{"n_layer": 9, "d_mlp": 640, "parallel_block": false, "init": "normal", "init_std_o": 0.02, "init_std_down": 0.00894, "decay_shape": "pow", "final_lr_fraction": 0.05, "doc_mask": true}
Each number is 500 + 25 x the weight over its row's rms, rounded and kept within 0 to 999. Layers, rows and columns count from 0. Numbers have three digits each. The size before them is the row's rms in percent of the matrix's.

# up: layer 2 MLP up, 640x160, rms 0.128, rows 114-195, columns 80-159
# down: layer 2 MLP down (transposed), 640x160, rms 0.0649, rows 114-194, columns 80-159
up114 112:500526521509442477461486498490516506524478534487488444520493490518494484500491512465496508537485526542501514482488488450497504498438500555531509506513481474501514500495508491534518538516454494497509515540488539482489488525482482498578517557
down114 097:496482481520477509482503472475497527470507500479525525507511534496542520445460544512505498502556516450489491499478508480512499515508491499507545484494502499478473470487434512486480472518500511502507472500476492562503553460533516501510540467
up115 093:461514488486485505464465507540485489499491523485493484477499473469522506465529473503455489474485479495521521478533490535490503501483502509504513550508484450460498521501496538504498523499487492529468494496501451468489491527521514538490536481
down115 097:484478463510539543534508565515498510484483518501495481486508474502478487542529498457530489448526475461542525457535500514485435453489515533513555472499529503478486515536522475512466501464492467510514481509475559518490509485480509547512484546
up116 105:511494486470535522497468474515525521491481507490494526503485497569578493513521498495502494479458460516491525507474474517502473504500501490480533494517510545472502505486503476532499497486499508476456514516472509554473482532480469462514493488
down116 108:558498514469505529495512508489501512500524490503457467475475482499452494481495491486528457482467487512494470513516510482502462509488458550492463496507517511520472504459534473520463511507550513488529484509510518447553487499514474514480518488
up117 108:504445514480504514484470506501458471522500467447474476513471471502520477513484486496482513469511477444499491520493528489494469504516513499473555547455507492486503506500528523541484490525508528490536521465483471527456488502501467492500510556
down117 101:511530533524508515508458514527494489477519507530541510533496489528473502540461467491519469510581488468520555523510536531494508507483466524514465459480535482519535490487477513511489487500537507503490531516523489487508461514498555523489474478
up118 105:500518523513496525496560491499460515476495480474514470490509473512501485455493489520451443435496507457512550469473472522482529458516494502497485484463481514490549479533534532545522536489506490462473517524474506520502497511465510516526473540
down118 107:511517532560480476501520487484498507452507520511546512481436482454516553514531481509483469513492520498480494506513523528454511509522520524466506527547525503497510475490496440509466488455495497470532499501460489529499496503507509475472480508
up119 101:468497510522523509484509497523516509536502502462504492493528515520498476492476551523474463529505484453521533567465542524473505515496513515516532480518483431493475486477481485502526512516535502508465475462523514495478477501518437490487474469
down119 100:521482458522504482484486500555512521489506507505496515482514466531491503506492518483476511528464514502468483492516476514497439520535487543455465523448475463447550523496497534512491463481474461478503500535505493485476516532512542488478544531
up120 080:510510531492474490523501476499461486473490504488477489471527545510486488510486528532504449512506506457490504475523512504471484518472468521447491535495501473531548501476470499487507506493484505477508510582461467454521481529512462487489451474
down120 079:527513472504555508484504519517531505526495501486481544525522496487434551493523532496513515479475500479537485506494503489449482496502507474543510507521523504531479488499547479537483519501568546492504507474462527538474540492503491481523504493
up121 103:506508453459503487559478480494467511536547502536472513476506462517491504519479503514522504507526506476510511522475493539566500493512492484499556463514457490524520501439481528493523468486522555497521474509475516527497554540514530497490511480
down121 106:493518489527459504446511538503533479510551546499496538549508507493528535484482468484459499515533469521493492518521483545495474483500479482477468477477471489499507500512489556490520496504476471475539470503485491474496431469520436489471520510
up122 088:508507522479523458500463463481501505472545466492483511532503480467453515513484535502531497538478552488511505518467535517507489507510549512502534480453519522498504449489505531495486514513509489482500499474522521482510513544500484513518471454
down122 100:503502504558478573529460541482486474515442514504461537484517515466509480510494481521488496442507499477508517549483515513487519461455457470507504534515515521520494509543479518487461508522510517510493497537509550543472514496472506484494488497
up123 097:521520480487488479453527487522505503509503492515535498472496518519488481504464474466512500530547510524501495545488450543485539492491487535476475467482471541508520477524489463501499516494483524481561463514468461491455510513514492482519522481
down123 104:484498475487505454443487511501529486531490507491521518486517504517468513477483493537522491517493491492526461473475500507502540487507542508454485464487500491465477478495517439508509489490500478549532453521496529500471526486562497483485469508
up124 117:529491541498506502542508465469483500487482511482492501533502512514505462488530480486508451446457548516512494525508500489457488532480514493548494455480481542450476478491492541503474568486500520522495501523459497495492529470446482468529529492
down124 113:452472536518482507511521540528534515516524476477509501496470513529546536501499483536469474540429491498472497516551492515473508510495505550483477432498501524523492478470527457484508495449498492504492534461524502496490496493509495533457541537
up125 106:464454505490494479476485465496475478508467490494471522503494473482466478540514495496498474494489489497522525477492478534508477471518483555526526480498502494512465479497497465504515486461500506472505493546477512518445527515527433478506495519
down125 108:500476495514521512462511460503462481506489500453530495535489519491484480467466508484534545535517503486477550507473530503499475509489471523515555512452483441480477478454511493478502482509520499534529492505508510520512484502438513503492543510
up126 091:535495508495494489467459509502539508539488481492477447489474509498495500519507468531471513555489523511508484486524528498465530479462485560499491532495523525487508539486519460524494504477499523483464529507449520530526505482458529503497518522
down126 095:519515442467479552461493454486477489516471479504521485514525501484484513480499516507459508472490516483510533479441544491525474490506495510507487485523518504521472495534451529524527503494520503483522463516533496481443504516525491456476474500
up127 096:459483488502483538508490503536501473561481508486471473483549479488522492476503484495498484520523499506551541463524502576455519494506491508487478520465516529492507497526511535485491495484508476509448528526515488510470512548506475519462512514
down127 090:525492500463479475463536523480484457489540490496485505507480495500510540517520489507484507492550532521463470504530499424496487472509511479528541454529510521516538473492534508468542438464509513459477504527452514483507511445483483504495486492
up128 107:499513488465452466505492526534522503494545510465466462513552496513516502490528527549491468507491474498490559490511562517461452466460520544531492495515492501528497480498526524512480488514485467495504482495536536484476542501482486498565493529
down128 100:495525504520506508476464544511500450532520517501494470495496480481517528533544473536496518514499527499479492506514500530496480441460538520496425521530533500521472519502524546486461486497474483501492473463459517421497526457493533531512508518
up129 097:496502490499494544481525438469455522521475476482530459532487526511481550494531456493519523543493482532495510524492537522473505470507490488506533472507515483510475509528509517515516486513480506499502499526513491492470507533499532498523544537
down129 093:502518509495507513446495493522538502466510514483524498494520547514483547432490464488513505461427492520528531519460491507468507559507509465490482492480482546511528544503497501501494493477476486529491510446485489507475511524482518456495503531
up130 082:479500490505506490552531494503502490518445523508522461462488479506487512497516533528498455527534473515525496528499519544477496513511527545432549472493559466495485502500494500483497502475506499545495463511479493484504484481485496530470532525
down130 093:481468507500521493495492484491495497496540470519471475491497482481494492491461527530498491540489521457468510497541457452502507541502477469500497474528522507522470506519522514490486522466497490498482511471511491528499530483532519489482487479
up131 107:522497532552529523509489492536536506499478496475516476530526548537488512542488508536512459513501508507443545489528515555470472494511480495547513463506490515494493522490445512502541522480529504495510504459486522502480507532476500484478477515
down131 097:526498479527468474557503505500496486535492489490504464520477529437519464518450468531535483498510506491445536518495476540469459494509517482492474504470522500513531567472509477537490515535514528508516522499508486509485543517527495533511462546
up132 102:471520496482461550521501537467469515502535528465532499496556541512491443486491523487538502473495526502507522473516504516495531487505507504502482501497456465518550457531495527443513530472461502496468515479459470477464519509528520506495523489
down132 105:492489490473537467487472447516508498493481517472467520509524457457479508520502486479499472479436454499498525447503470531496536525511517483513486491493535495436508513490532491481536478474518447494515526488470518500544467516459501446536472502
up133 110:484477495489481536487472505500509540490538497488499484454486524497512494479476511488514538495465468514513505525488510533527484516503477526490461522507485448504502526504505475498492482466502514504507489505530485550474500502451484518503465511
down133 105:490475489494532446481440480531514527502491516492506537490518466470497483529480521516489544534530504506510500533490469558510511444480523470529466513504473484530523526517487486538533482507483490509498505512482492488515550484463532517520512497
up134 101:517494514484512449522479497471526515551493466499524504510445498507515507517531498531503520470484487500550479490548536475524489525504489513471462540511495480509507480494513551577504520511517515460470499498547496496510489495505469491447522505
down134 102:552497530508542504464513498469494503475442536504467499503536511517495510485447484481484536520527496469529504496498490497471477500524514464547508460495487470543498458457483525509492502491519569519512505496498475521477539466527468476494494473
up135 092:507489506525483492504504499469492495465491508506517462455515488469495502500520455502474470487531532515481483527529453501488461547530503546504493530463486501494541536493527505514499507447517522526497495513497496489500435502467471497502506529
down135 095:501515507492488517533450523479514529477492470504492515492461503469507470518479488507490509490499512503463484511444508474528517495530483509517497509514500524518480519525488509497468506546456478464495496500483460486481497499532483507469491474
up136 118:487520473501469495502484536515542491480510477532517478512491507493529443492553467530537517496497526523489550506525533464499477531510487502495486504480496473487485480489482492516497565477493497477475515525527485475531514483553523460526468503
down136 100:542472476472496467464494491487501511468502482557504492516503504511525499538466484517485528531533507518442537475508472498544492526506490483476495500509510506529485502495507497479481512450501527497496552456497508533465465493529485525483491471
up137 089:474501497534523480472509492506465563490527476462526477523500519524493492478515537472504481532470513530466508565468529519509489491508478499509517479465488548464496483457471452498496496534485514486493548475543522530503577521549485498439477491
down137 088:489462500498581461452517489525533485505496486464499527482518472467452494490499492515499524468464496503520538474549484472488529505530469510476477518536492476509527501479561493464512506515477500482536502488509514488509510507447499510509510553
up138 108:486479510492467500486474437534494490463492498481466500493474513511494446522476490509543499483513478508532481523469520503508520541504493504508516503525534459437474529459499488531510529504496536454477558504488474515509503504456470503521483488
down138 101:504536467503520471530512500500470471430495534498500462502498528502523479550483517485521495448475512535483496519463469544504505529485532509501508496470531474511534501467513475456535471490504461503491508483511536483478496542481476556513478500
up139 090:515520446500512527534422498512527502476502546527487503478530491510485471525456504508470528518519488515489502528532503543482523481439518534478497475496502503498525509493515481512505525521496512478488464487495512498508497532482554512485487476
down139 099:490498484464489489540541520512515472490496505494469520552551488499516468487489471496522489499489512517527566513493503463484501462495537513516451510476543507520485503436506530589493539525453488502497527484492467482506522522499499504471490505
up140 109:490497497473491489542538507509530501497502517491496471511481486559480492520567459471477475496485501493474461535498504526515505529482495521537491461524497511498488519500517533476503474470538473543511470533531465487466496477483523472489487494
down140 105:511515508482499523496503475482528456497493527529501494521471491480497474515472547519466520500492516475489515498521496516514526486497495489478460482521492547533528481497540496500496473523476512536519481507448496528467505511504483501466463530
up141 103:519439551493478480535515521499504476484492507464517498557511575517528521463499490477477467490508538505501521493515488476520471532510476504494507515514473516486489493460558507526511470530499508472513477513500524501477525531534484506504462533
down141 098:467497510519479536490474501507501487523468495521530493517484459498490514536489499494511497500465510512551477499490474516540483485512531500508507521508513474516491473514505546488524439469483536517540517493469524510519529495495498527489519497
up142 116:502501515474512488494484520499515483546479526500524429518475528498501509520508499482540490539483525456457511441482496520524516552463477520484487521448501473502507516504473511473491471474504514470517496515516501445476556507514505499492524490
down142 102:465524510496516501473503529528491490533502519548488506510524497488504498478446513511520528485499490524470528542505506449509491505505506536500523458517515536512480562513513511503498500473491496526508481502459508535490443529519495531459539476
up143 076:490498554485495477521521489521465476480481479483464512509510467515515526527509523519493512529509481545490529553544490528518485520503508528453496523465521466540455546521499504495489494525481472480478462467479453511519474482495449530469484497
down143 088:501496503441522458530510517499490490534523511512412518519463489502453520477516478520503463482500492465482573477524506499503462489535551490496512450467489509512448473479502516524498484516477544532541486461520502543474505490493520498486440521
up144 094:473522460450486478472519524516515542501502531495514522554503491500528489455447514510487463477524525495508502492531489506515517512517496475538529542512506470516491503505498493468508488536524471456492501499504488521544531539434495504490454518
down144 095:481487514535487511508507479497501449510507496460438511514533549487463507502494474478491544533517471535504501467460508500475456488474487497451489480521492522500542535514507485528499507466443510547485532502547502496500492502522525509507531467
up145 098:482503487458497520450463480519530499522582486540532512471491502466527524497481523511503497499502494513447541488483524478517537497500490517497490534484521476531550509539521478483519509502485456490481473513478464496546543529481517517524515496
down145 102:514511484530507499514535513478538551528531485470470503513510536490498497478518455469533488508543543517515480506499498524498508504477489501472472517481496511462455499499511522473525548459477494508502502501490563473525502503482492488509528491
up146 090:561480532533525525538459488454501500479474489532461538509505521482499486496482477498532535493466504469531473464537503492525494494498490481521507489480525475512491462487432537517499492518505512466490500524512484510514492525468540551484481500
down146 100:495505489479445523513517507485545545497519492499446469504507498498493485541515491496502483502467571539484446497503468494484516512515499521483495527472505516477532496516485529461481484517511516550458493505538492504524500488493482512502527543
up147 098:466504526473510544521474473495506510500474492501491504447525504481536535516502468500530476503456471474523516462525467549501516519483499520456513492552508517535541466490500472505488491526489499480546498498554462477493519500536492510515496498
down147 101:520474508552496502470540545500481459490519491464542497500467482515488498510506511509452490518518506536458525515476500490502453518481458487504485501477499465514520476498482536511523491500519470501471535490544491498467502488426516510487474562
up148 097:479498509501491503510455508484493531508546498523518488498471524489494512524484541510535496528546506491544544503505495525523480508494524495538486481450503525538512510498527507495506463493497525531508456527451491530491491497475529489506551475
down148 094:466526473513467527503487503498472470508550510497545526540519515501514547502495510490492529530486502497491486497519522491516504516552474496499489494500484481502478486475441539516536503523468458449507494501500513475516485520498528486467492449
up149 104:444482523458465472484486482509504472520442486499483485514515502519489513498496495505534499512499508459483510505524503476473519540518515488474523492492475502518551494456513510482495477499553523458456510496505484530519503503542531491480510540
down149 100:540510489547482503498483498483491504525542525528476470471464477495552546485511511495484514502490481544509496504494493507467523468481452496505472503524535501502461464498490498509502485492501511505531494516465495464491500466439483469502475483
up150 090:502485488488532488511514495504516495543489504480479504457492537496505451502516488513482465521453489458479512543504489576499466475503479533534535466483467502479511490534539468487470536499507505464505485547520513493506505502475545473479531491
down150 080:524475535504528494588486478502498483499506486458504484553479536523509493535499524506510514514556559489510497516543497515487482523511465509520478528500503505507514534484507484481554513480475468488470529503471465483521465526467551514507491438
up151 099:484470518485467493481483488475479486518483510481503536498524455538510493546499534465489503487513525517487499477468524519479537522485517503512486482527518491475485500515482504512497484487495449458482452503501511505463423546501504489526449544
down151 097:534499476521511533483506520510520502512486525519498547490542486458465543541485537560511578489469459524508470474511522508495516476499502488471494560478511476511511505499540463517525479561496485512481474483453511492471501480458505496520499536
up152 096:516484493507525530487470503460497514484553507484476460462447524508498490466499464482500436519473474535487502496550476478497511499459494542480492461488503535485479517470443506499541501503475513497530487472517479530489490469490519522508464457
down152 098:518521518506485467492503535486520485481526473480501498506483529515449474523526478503489526557456519494486475485485506473537519500526513449472501482490456516473533484480502494424448505494504448535553490500467501505504510496530502486482514499
up153 100:504501526486545495474513463500529500492517537448554483503584516557507520511519486522511503492506511491508504510519494541511509496502480485503549520465466484486522526537479506520507497503529503502524507510503543501524486560453516512496465541
down153 100:512479545488498485496486512499470494449507478525507520475478491513515511510543499494492476523529470420538454529509484490524524489516482485511509489492505511500458470500502508474534490471572469472481490493515528469512476477500484482535482499
up154 109:502495508507518475462537473534451493489500593490501499508475504549525546521480479464472478512519501505494476482507483492491487524486536518483503479515518513514509491462542490491514541531492533551460476478507525468444495491526513500513498488
down154 099:501454486488520520464483546508471489523472468487461519527495490479482483466483501504509532458554514524449487536460482536512450511476488556513540503499493505480438446534498534508549513462489516512488487494467511516510517498519491495493553434
up155 091:487522470514501444484513545466478486458511490505535485458467494514506539485529509513478481471500501476529510480509501512501503526486493484470493501467483516494487472544524493503553493486526489496482541507528519465524519499487491453525452501
down155 105:456474499465473552543457499511560492528478517492484478569500506479524441496488509475534468469509518509462534528472540472481501491497535546480481527502499522530522472466488544493498524500476480504508464484527470492453462465470497472543512542
up156 094:479497506449467455486529476498500483473519506520537497504458476501463538474485521498519498567498457497507475480507497497470501524521504499528490498439504511531534527500504528475465476487492537528510493487532487450519503506488457528503500557
down156 093:545500520472477532481506478458481488520516507525495479456495489500535524494496513524494494492508471486469504537486534522521444490486466521478511510540497516497526527543509468498530465472467507418470496525459499482449443529514518485520485481
up157 110:512525526487474472519470530460511495536477506498436495512473486502518477504506490499484449481506526488471444491501522525463524486507518480515473481474495505511447499547459511508520499518516494477474495522455534464536527516512502468501481543
down157 106:547489481492536500524526479553525518512498493468492488466526475499459446478480537505494450514494450531535541477503503524503491475485555495531523503514524525488497478511530512510532538498473517465514526513482447485464506541482511484492498465
up158 102:471489503493524435469466478502475467516524524474525505525449533507524494482510513491476524492518477473494525536442541480460528520541497504486467534519494504518466456495489499467509494532521524484523485458500483496444503485474476558523477522
down158 105:466516498525472488483474479476515482489492538493458496543574488526475510507455512505507524522507476501522503513445505515496536543544526527529468506492449507463530502520486467490509518514534454482509481497535521477463487496487501485527459497
up159 089:468524506527491515515514497507510469530489471472512527519494508526502505475477503517508505501496504510459519529491534548507543497465471510498478467510492537512486480519479479477483544479502461492498541505512530495474513510501470483478459506
down159 100:524495511450493513521509484487525503478505525509535509541506526483502487526474472473528500486493493513527469535490451513506516512532521509524509461509514477481507496462503493544501495502464500526484525438495517511485477478481520499511467499
up160 103:487505504513517502481488486520464478513479515489506497499506544496485476521450512479501471542521494487486521473516513558485491457478495533454545466477499447513508477451493497455508467515444506507458457492513469488530544496487501512510513491
down160 094:489468487528520483451506525469527488458503535530543502478532480539503478520512471477535475508476532480498503493495532472524449492504514502497541477490479489495524515470486513499493526499498468489512482510498469486507474468486561529506509525
up161 112:543453579515486496514528492507495532452483489458519538489537537513492499489495508479514507481493492517510476497478476504483500510500518504465504534504492523500492463485501496553466529538523489485499467518495517507505506544529488519550487508
down161 100:501526485514511460469516530487511477501493496573473534545532490521464488491503484524532510475511512491463506516532461476515470480523526492509553462562500526456502488507504581507499514435481526507515523492496495499500502503529492497480549478
up162 102:486509532463491488475488498524516567509536507499530498485510511489514478465498515533475490527495493481489528487525492468466501529491503521459528531447465517513497537500497469471504509483457537528482453512496523437474461480470517496489538471
down162 104:474510486512450450472482518505487533499455481493461480536496469510490498567488488472478556497530498433496486504501497543542480456499471524509464486475548477502529470525498505508506483518514514493473458504522483490464493480491460513534520547
up163 093:521503494496497460473501481487445522482517473516524503496485527474497527483469473493505436523483519472479518522493507488516456490457516443477479533496527519454510460499470531507495485498483513507470526503494508456486522516478478495496482518
down163 099:542489482496506560484511510490531496520499474471460558523493492516500500491504487512552482473483544497530510505498518505509507445496499527466493513458511521536484499514529462506512513520542517531483501473516476494503466541485530445513506528
up164 096:517508508513485520560512496511477523495532534527488515501501465509424497480458527502480501509501488475520508469516522498512515498542488494520483456489535530463474476507481453510519488481485536522446505517495501515507470505539480493514556540
down164 097:529493503523479483512513543489465499477509484447510501501451448488481512543495516483476495490501499500489496491521514462507465518476514520491523478526500494507483520472469511493548465471472500463489488482528500532546473561487531488511489508
up165 102:486484511493514490539509504513497518511525473509520490461498463532479554480475514479486471499483484514516519466474545542510488520519473486465530455467515495513534493478503475511504552528492421519507531509477472563481515499505529471452514485
down165 103:484495543517504460495488533516480537487516514510464472505461509492503506542489513516509561522485521458478476499513485487462550508466476500476489492522533505481471557497553475501484486467485513509544500489474541475523467528476517536505511511
up166 088:464484526534519533503464494482515498498485465530518469508504473503507500485549483486489510467535476549463512517473530527461518529472531561530551460470523498515508525501480488482522475482513531558463490499525530520476501481519541507494507500
down166 092:501477460500539489487497496489476505544543514549502558506523479522491492543509490498503484492530476523458478524491477490548521528535474490555523486487498526509492493517512529466470494515525511513521503472476485555476511463528515503503485489
up167 107:531499473507487457468481506509488477516451509513524520486499514489517447512490518491527468525509474524477495457481462497489477487436498513488537521483526471500475481441507507483515514523492510496484486475490463515495473511501512507494499503
down167 099:485486505495522542511489485488540564490519515507521519463474460515491531549525492541434495484471520484521497527471510495454513467510533540505514517514525512501567516436452466507512523480486492522490539496510489489519498510517510483508519533
up168 102:516517506511434475516525521528510524469515535520502504498487523517496483495495496502464474529494468492496499518476506494495533493504506515497527525503450497462481494504515506482553462498498507533510468534501461487525557557519470534499518540
down168 096:503529482448509527486500485486531489491522507486517476490487464510515495491572503496508509488510477506492510520479557464503555505479482510478455531498496509527493479549507479490498476518475494469515496504495449496515502481467492501496489514
up169 112:519499496496499495462481507533522528475504546520479478500539506491494501518462493450479528517525515489463509483508498513516522498496510506512457520489528555528527485545504501503510517550546520497456470501512502466508528408504486479473490483
down169 109:486501488492497476511477483514496509528509504535537504488494529519496468558497527503468489514491507500516531540455534528443471500493495475500501513510482532488503529521491522478491492498518465539500492522499526512532508475478505546509477523
up170 087:486524495517489495525514497497503547464483490543509507500500504479516495490529513547519453480509507511511499491521519505520482500461539493501489475507495513517537521488486514501478454507497507510466537519503472487501522552526490498512482500
down170 092:509497536486496530466438477502486441493509468458538520527473454473505536482523466491467491511504534473480486481500493494487474472532519538523483444439484484466530487481482500501501522531497476493529477477504522502489500489470493470500483508
up171 094:549487526483507481451519524473504502474499498508543553520541543512513519515525452503525490470515482518525491489468515476483499473525481481526486503483512487513557485472482488495480500552489483457488544508501510444482533462479478498500435512
down171 085:504532478522492501535497524469467483540530495507460517499514493495489517469508543534462536494487499512519499464510492507510489482489475523509513523519516496484452500537517504484535458472540508487479490504472484551472449501518527521489483471
up172 097:476478525461486475485460496513450458547490481471488503510494487498540515493487534534462453517505498505494507475476494564522506470518495497508536420480507491503546497503493499508517486476508533505484524504467512502497539511500484502515513553
down172 091:482487496521541533560535511443531493464504504526482527513497468437489475516513509499505491514490543496517492556481494531510516516540462491473513524545467503525480504521523515449532509467517515501519472500474505496459505501528481535515496483
up173 110:488447510479469481491512497515521472477506511507502506494505526519483445469524524531492508506512535476504465548491539476480520492451506544521527530442494505539460511531496533483479534485504520520478517556530487520530511481497492520510479488
down173 107:486548542467531487543509521513530502488494500484484474519479515487516514461521546469509475472489492492524515486478531519490479506462510508472431464508460515455529513516500532493515524460473489468501513527472495490475522503512514539455532521
up174 084:526530539550469527523488483506543487517547479534491525470546490518477499556440497534492530518499483526482545509473510520498534491475513522503461470472523513478494500476516520518510464534516487446502467524510520506505472481517519539509526479
down174 092:487471454465518493495470525491513507555519490479482490489500506488535514481528478530503499506506510493501473486509454456521487508476459487488445532554483545522500550533516512471506499500528477491496537514510456538500502457495497495559522532
up175 098:525495515493498498471475464515548464499498506461468454542446526509468478471478520469495501520497462439480492498547520442491511514499450548501493543507446518490494475522523508478504481495483535520515454554456479480482463486513480483493501522
down175 094:462502472511486491521496548506473530528539503513496510540540480524482462513489529513551489469533525482525551489487552534479488522498508518518490489510543513512462508489488497508524500488522489506486522479521502490472523496500490517495512519
up176 096:495521517491505500551485529537487542530521492546490489493507512507467511512472547504480475534480495554455514506463535522526511465495494525521488449519540493483487458462514486527517484523483545493504517475483511480469510514526519470462520506
down176 089:458459455520522504533524497487479527511533523502471546479486512508498491521520504556490544505505495489490483522542459504472483506501473493502519509531520491478480524547474504485494527466463502537487511434463540545515478547499472523510523501
up177 106:456484544467533480464528476528498530500499477507486490523570517507526510509466491498508491502516461485501542512545501469454501494514517501481515497489486540509499511435539498483523501494544492478486504523535519494458511498534524448480479524
down177 112:482523495505538476551472518499508550509515519464538523485476476480506543484479522477518507483511468508441498511523475509501492510480510488485472527507502525498528512534498516453461512513496466474522494525472482492549493492451492497514474470
up178 100:458459507524493477531482536510474485487481466509519500510488467497509517522549479493516531476512483450531512484514562512476456475500488486498500477486550442474529472484476504543531518492491518518468460480550484522487510527511507503518512499
down178 104:517525461472547504507492523521510495464500513539494487525527467524454552523476443541502493497490513520489484521518476493488530503510479484527530425517526503534494507475512531474488500476524513481546537511512516509550490506517500473512501522
up179 096:534495484454500488513515493531457525485471509540493480508464462463525520508510517533475465509502530466578516466478550470460503488452487518471504481479537516525467519498489515482439528516486535568525454522506510533511517526500540498490473491
down179 094:503541501496477470447475497543506483532513529467489471490471521479499466509519503471436472488522483480478539493493495504516507506491535512507482521515498489518520532466473492510548463495425497449478501433564474504518504465512518510479491523
up180 108:467476502492495487559474494445503509548495504477506489473487474476524480554525521494508483476536519475505500472478552523504520486451490499531480509519509465523490448535480475499501506502496480492524485534527504521474469499499490525496481480
down180 101:464535473523520504468548469484501467487487536496513510485530478519491461499425520496468489476501485511495474513478526503469491508489497455504522517503508512464518483430504511449509477538495536488486528522555463492473548514505510461491524522
up181 110:513530474487513517437516503503493496523499512502484476524511478546465501496506505515534467520478471542502495495456525492529530495467488518484517491470486546477471462505489489502500498514464495511519452499466519465486510513489508506505491515
down181 107:516508509478474508516501482468488511523462482478504504461481527498490483535475513515485532516490497520539483513477489498512502569492497524522509538538497477477467553525554460484472481498505503529516513500474508548467479514486466518490503487
up182 088:464501501486507526499479481492499506486507492474499440500493507486497504469487496504445497495497509522518481515508487460477526488501511508486493496533488478525490453467456549507516475480464495502554489441515464526493534498450477537464510531
down182 095:463477495500494499511498480475491493457462508525528517497496481535489548498522465510495540514490475510512486475527483521521451492480495513493509545522494538476470510485527518535518460464491496527509513519481562524509496458446520513541509478
up183 105:511514527555505475471538473474475513541457509480500520580475515481491512553476469505510458516507499510472542503473459522473533519456486486491536496496489518519455442510497482543497480516476481476456517489517522495483487503525508480521499475
down183 096:520491484518498482500479497483509489479544508509515489494468484525537496506527490499495463535512493484523448535484506518511502490471480452474478520508513502491465533458494529477478464565484504492536495440491517512465521481479476484498510558
up184 115:513515495496508481530463456489549497525486501485540523541527466476533497520476513506503483514484474554463546493474521522513573513505484524446565523487527491507492458530496514516455483511467490482525500536549492507514485518530491511474457481
down184 114:468476499487511496494481525502488522461503541493478513421466491485498487523508467515520508518528481461520484511517492466492495518524581473513454454501479528518466494477487463515536508506438496490526501505455505516530503507486498471527477492
up185 098:484496538456458487496506481497476467522461474527478469474505459465499497459455467469513514497448463516478514459524482525510488543503476492556484496495535508468470520504484519465514477505491480484469520519489464503500498496512520508513522517
down185 107:490475499506522532493520514531531522498467511521488565530451511459488519517518510462495516477491494447569549512475528538532501493501488510480474488512522472510481489505511524473478524482546457516499523540510464498531525491490520549474519452
up186 097:507539450485513528503484570496478492484544470556503477489470479457533517515457497527529481499522510468465495478504525498476501481467497533482505494479474496487514539506489495524502472496515504456496470512491521505479478525501531491501467514
down186 092:506514482519490520580507459526493450518504488574512522513495516490500525529548511491487523496497506475505513523493502496501499471469454487533495493504526495535498483481482509493523514474441467492463508525465542480469480470463504511477515489
up187 116:526451493519555478493471508529473493522489445507472486494546494505484525445478543491484480494538515491512534509517511513476483481459482544475493486497538533491469500505498483478472511478503522518489492443488493483481530519483499515460523490
down187 113:503489468509531517506499514514499486500471486489519536485530471488472483523499494517466492466464511483540503508531516502486519520477481498471446520531517503490471485510502478520507496531518454495501511515458532524543476508495521506497519528
up188 092:519519470515482490502496493499536529462504528510500503491512481512500518484491464487501503506498539506495503550513487533479461571507533509456497514466469489492500541475479506461553521499549506488515472463478479498502462513471510506505479489
down188 096:479502486475505515490518550481482469532506485508501538528521491427474476532485487529499524477511495492476499473475475502509473486505464475535482502491484494529479492521545504519480502527476499530511534550495496525483513471522478517477533479
up189 114:499459467460500484509510525510556517482472492459446505492483511514524474499506463507507466475506540552487515510477453471494539500492463526519541495527511492527526464547510465499535523500506514450510484480499520511485461497509469495482491506
down189 107:494497490459488476543516524538478538512531506503479458503519501498471493483494503540461498486497527507526457489528497479523532541510497474505458451514427517473483519502527462474514477523471489504472497540492487492478513487514536468524503510
up190 087:479528534492493516540471497466477529512459505521492484487520498501524511509477511499534490483444526480511484501455550549479498552461486501529492499469466502469515528505505544522485498478468536481489454517514546480489484477508497516531546500
down190 091:540511463525491545498524511490481485501483515515506458479511524491528513461509495501491530443508469539519460550536555490502530444493472523532526531497513528499494543515502510507492495532477464479528510471491517565522502519506498534521487424
up191 104:519537524523528524463501495499535512507512530507483483554504506499470478513557487522513499504503468503533528470511528498473530482509528516506468462489483508512491475505513469519436482519507511489522485490515469497525509473519513502498459513
down191 108:528514511499540477494492470520468526497528481529464483499505466499464525449468526466498515507454476521512486510518507478514462484510453520514541496547493506515522538531484501474548505520533534519543490474521525505488510499483496486534512509
up192 099:468517481509495469509522490467522512484501457497468464520555496535540490489462505518484528482469493469489516535475520492525513548470486464481487503449515500525505510460522464496493523520542546544530481516576519492477521528521476490496482497
down192 107:503445506463505502477449521507525449468484510518500500553538516456469514500478504501528468520506532488488530501516517510482494547525483547502493503487506468505488499499513509491534492515494497467525552506495478486520479480475503521442535520
up193 090:478499508500448470550479480491496457481511474477516483512515505540500533501508517497471464501520480478482513524504534511461463467487515444535502495514529473524518477490493481485481508497530505498478475532525457472496487501543458478509457435
down193 100:556554509494473479455567456554499543520500506479436497514514519473449491490520519461472515494493495515456487481512494517513471490507496513491515528529497508497551492504510498509489444522530519515522476497494522522492506517502487483532464533
up194 099:504459509512473510508504478457508501494528469497517473496482484465480548493533506471496504472473524534499501517487492502505532502513517501492512499477542496506481508536507471488497519517451434478485494448478478506482481541486480481489475474
down194 105:497500451517498488507477537499504469561492493479522481513482452493504524488504478503476487536526519472536524513495529541494534494485537529512500520527474542506498498485514517504517516485474498490477527511500442499454502536510501488518505539
up195 097:535478513484533552513530527508516482498556510467484488498465482495506501456504500489490497510551526517491466514478466469473536457550488491505532536494537527517515455455502457493450505507498496490495517508500480488463496507489457492487470513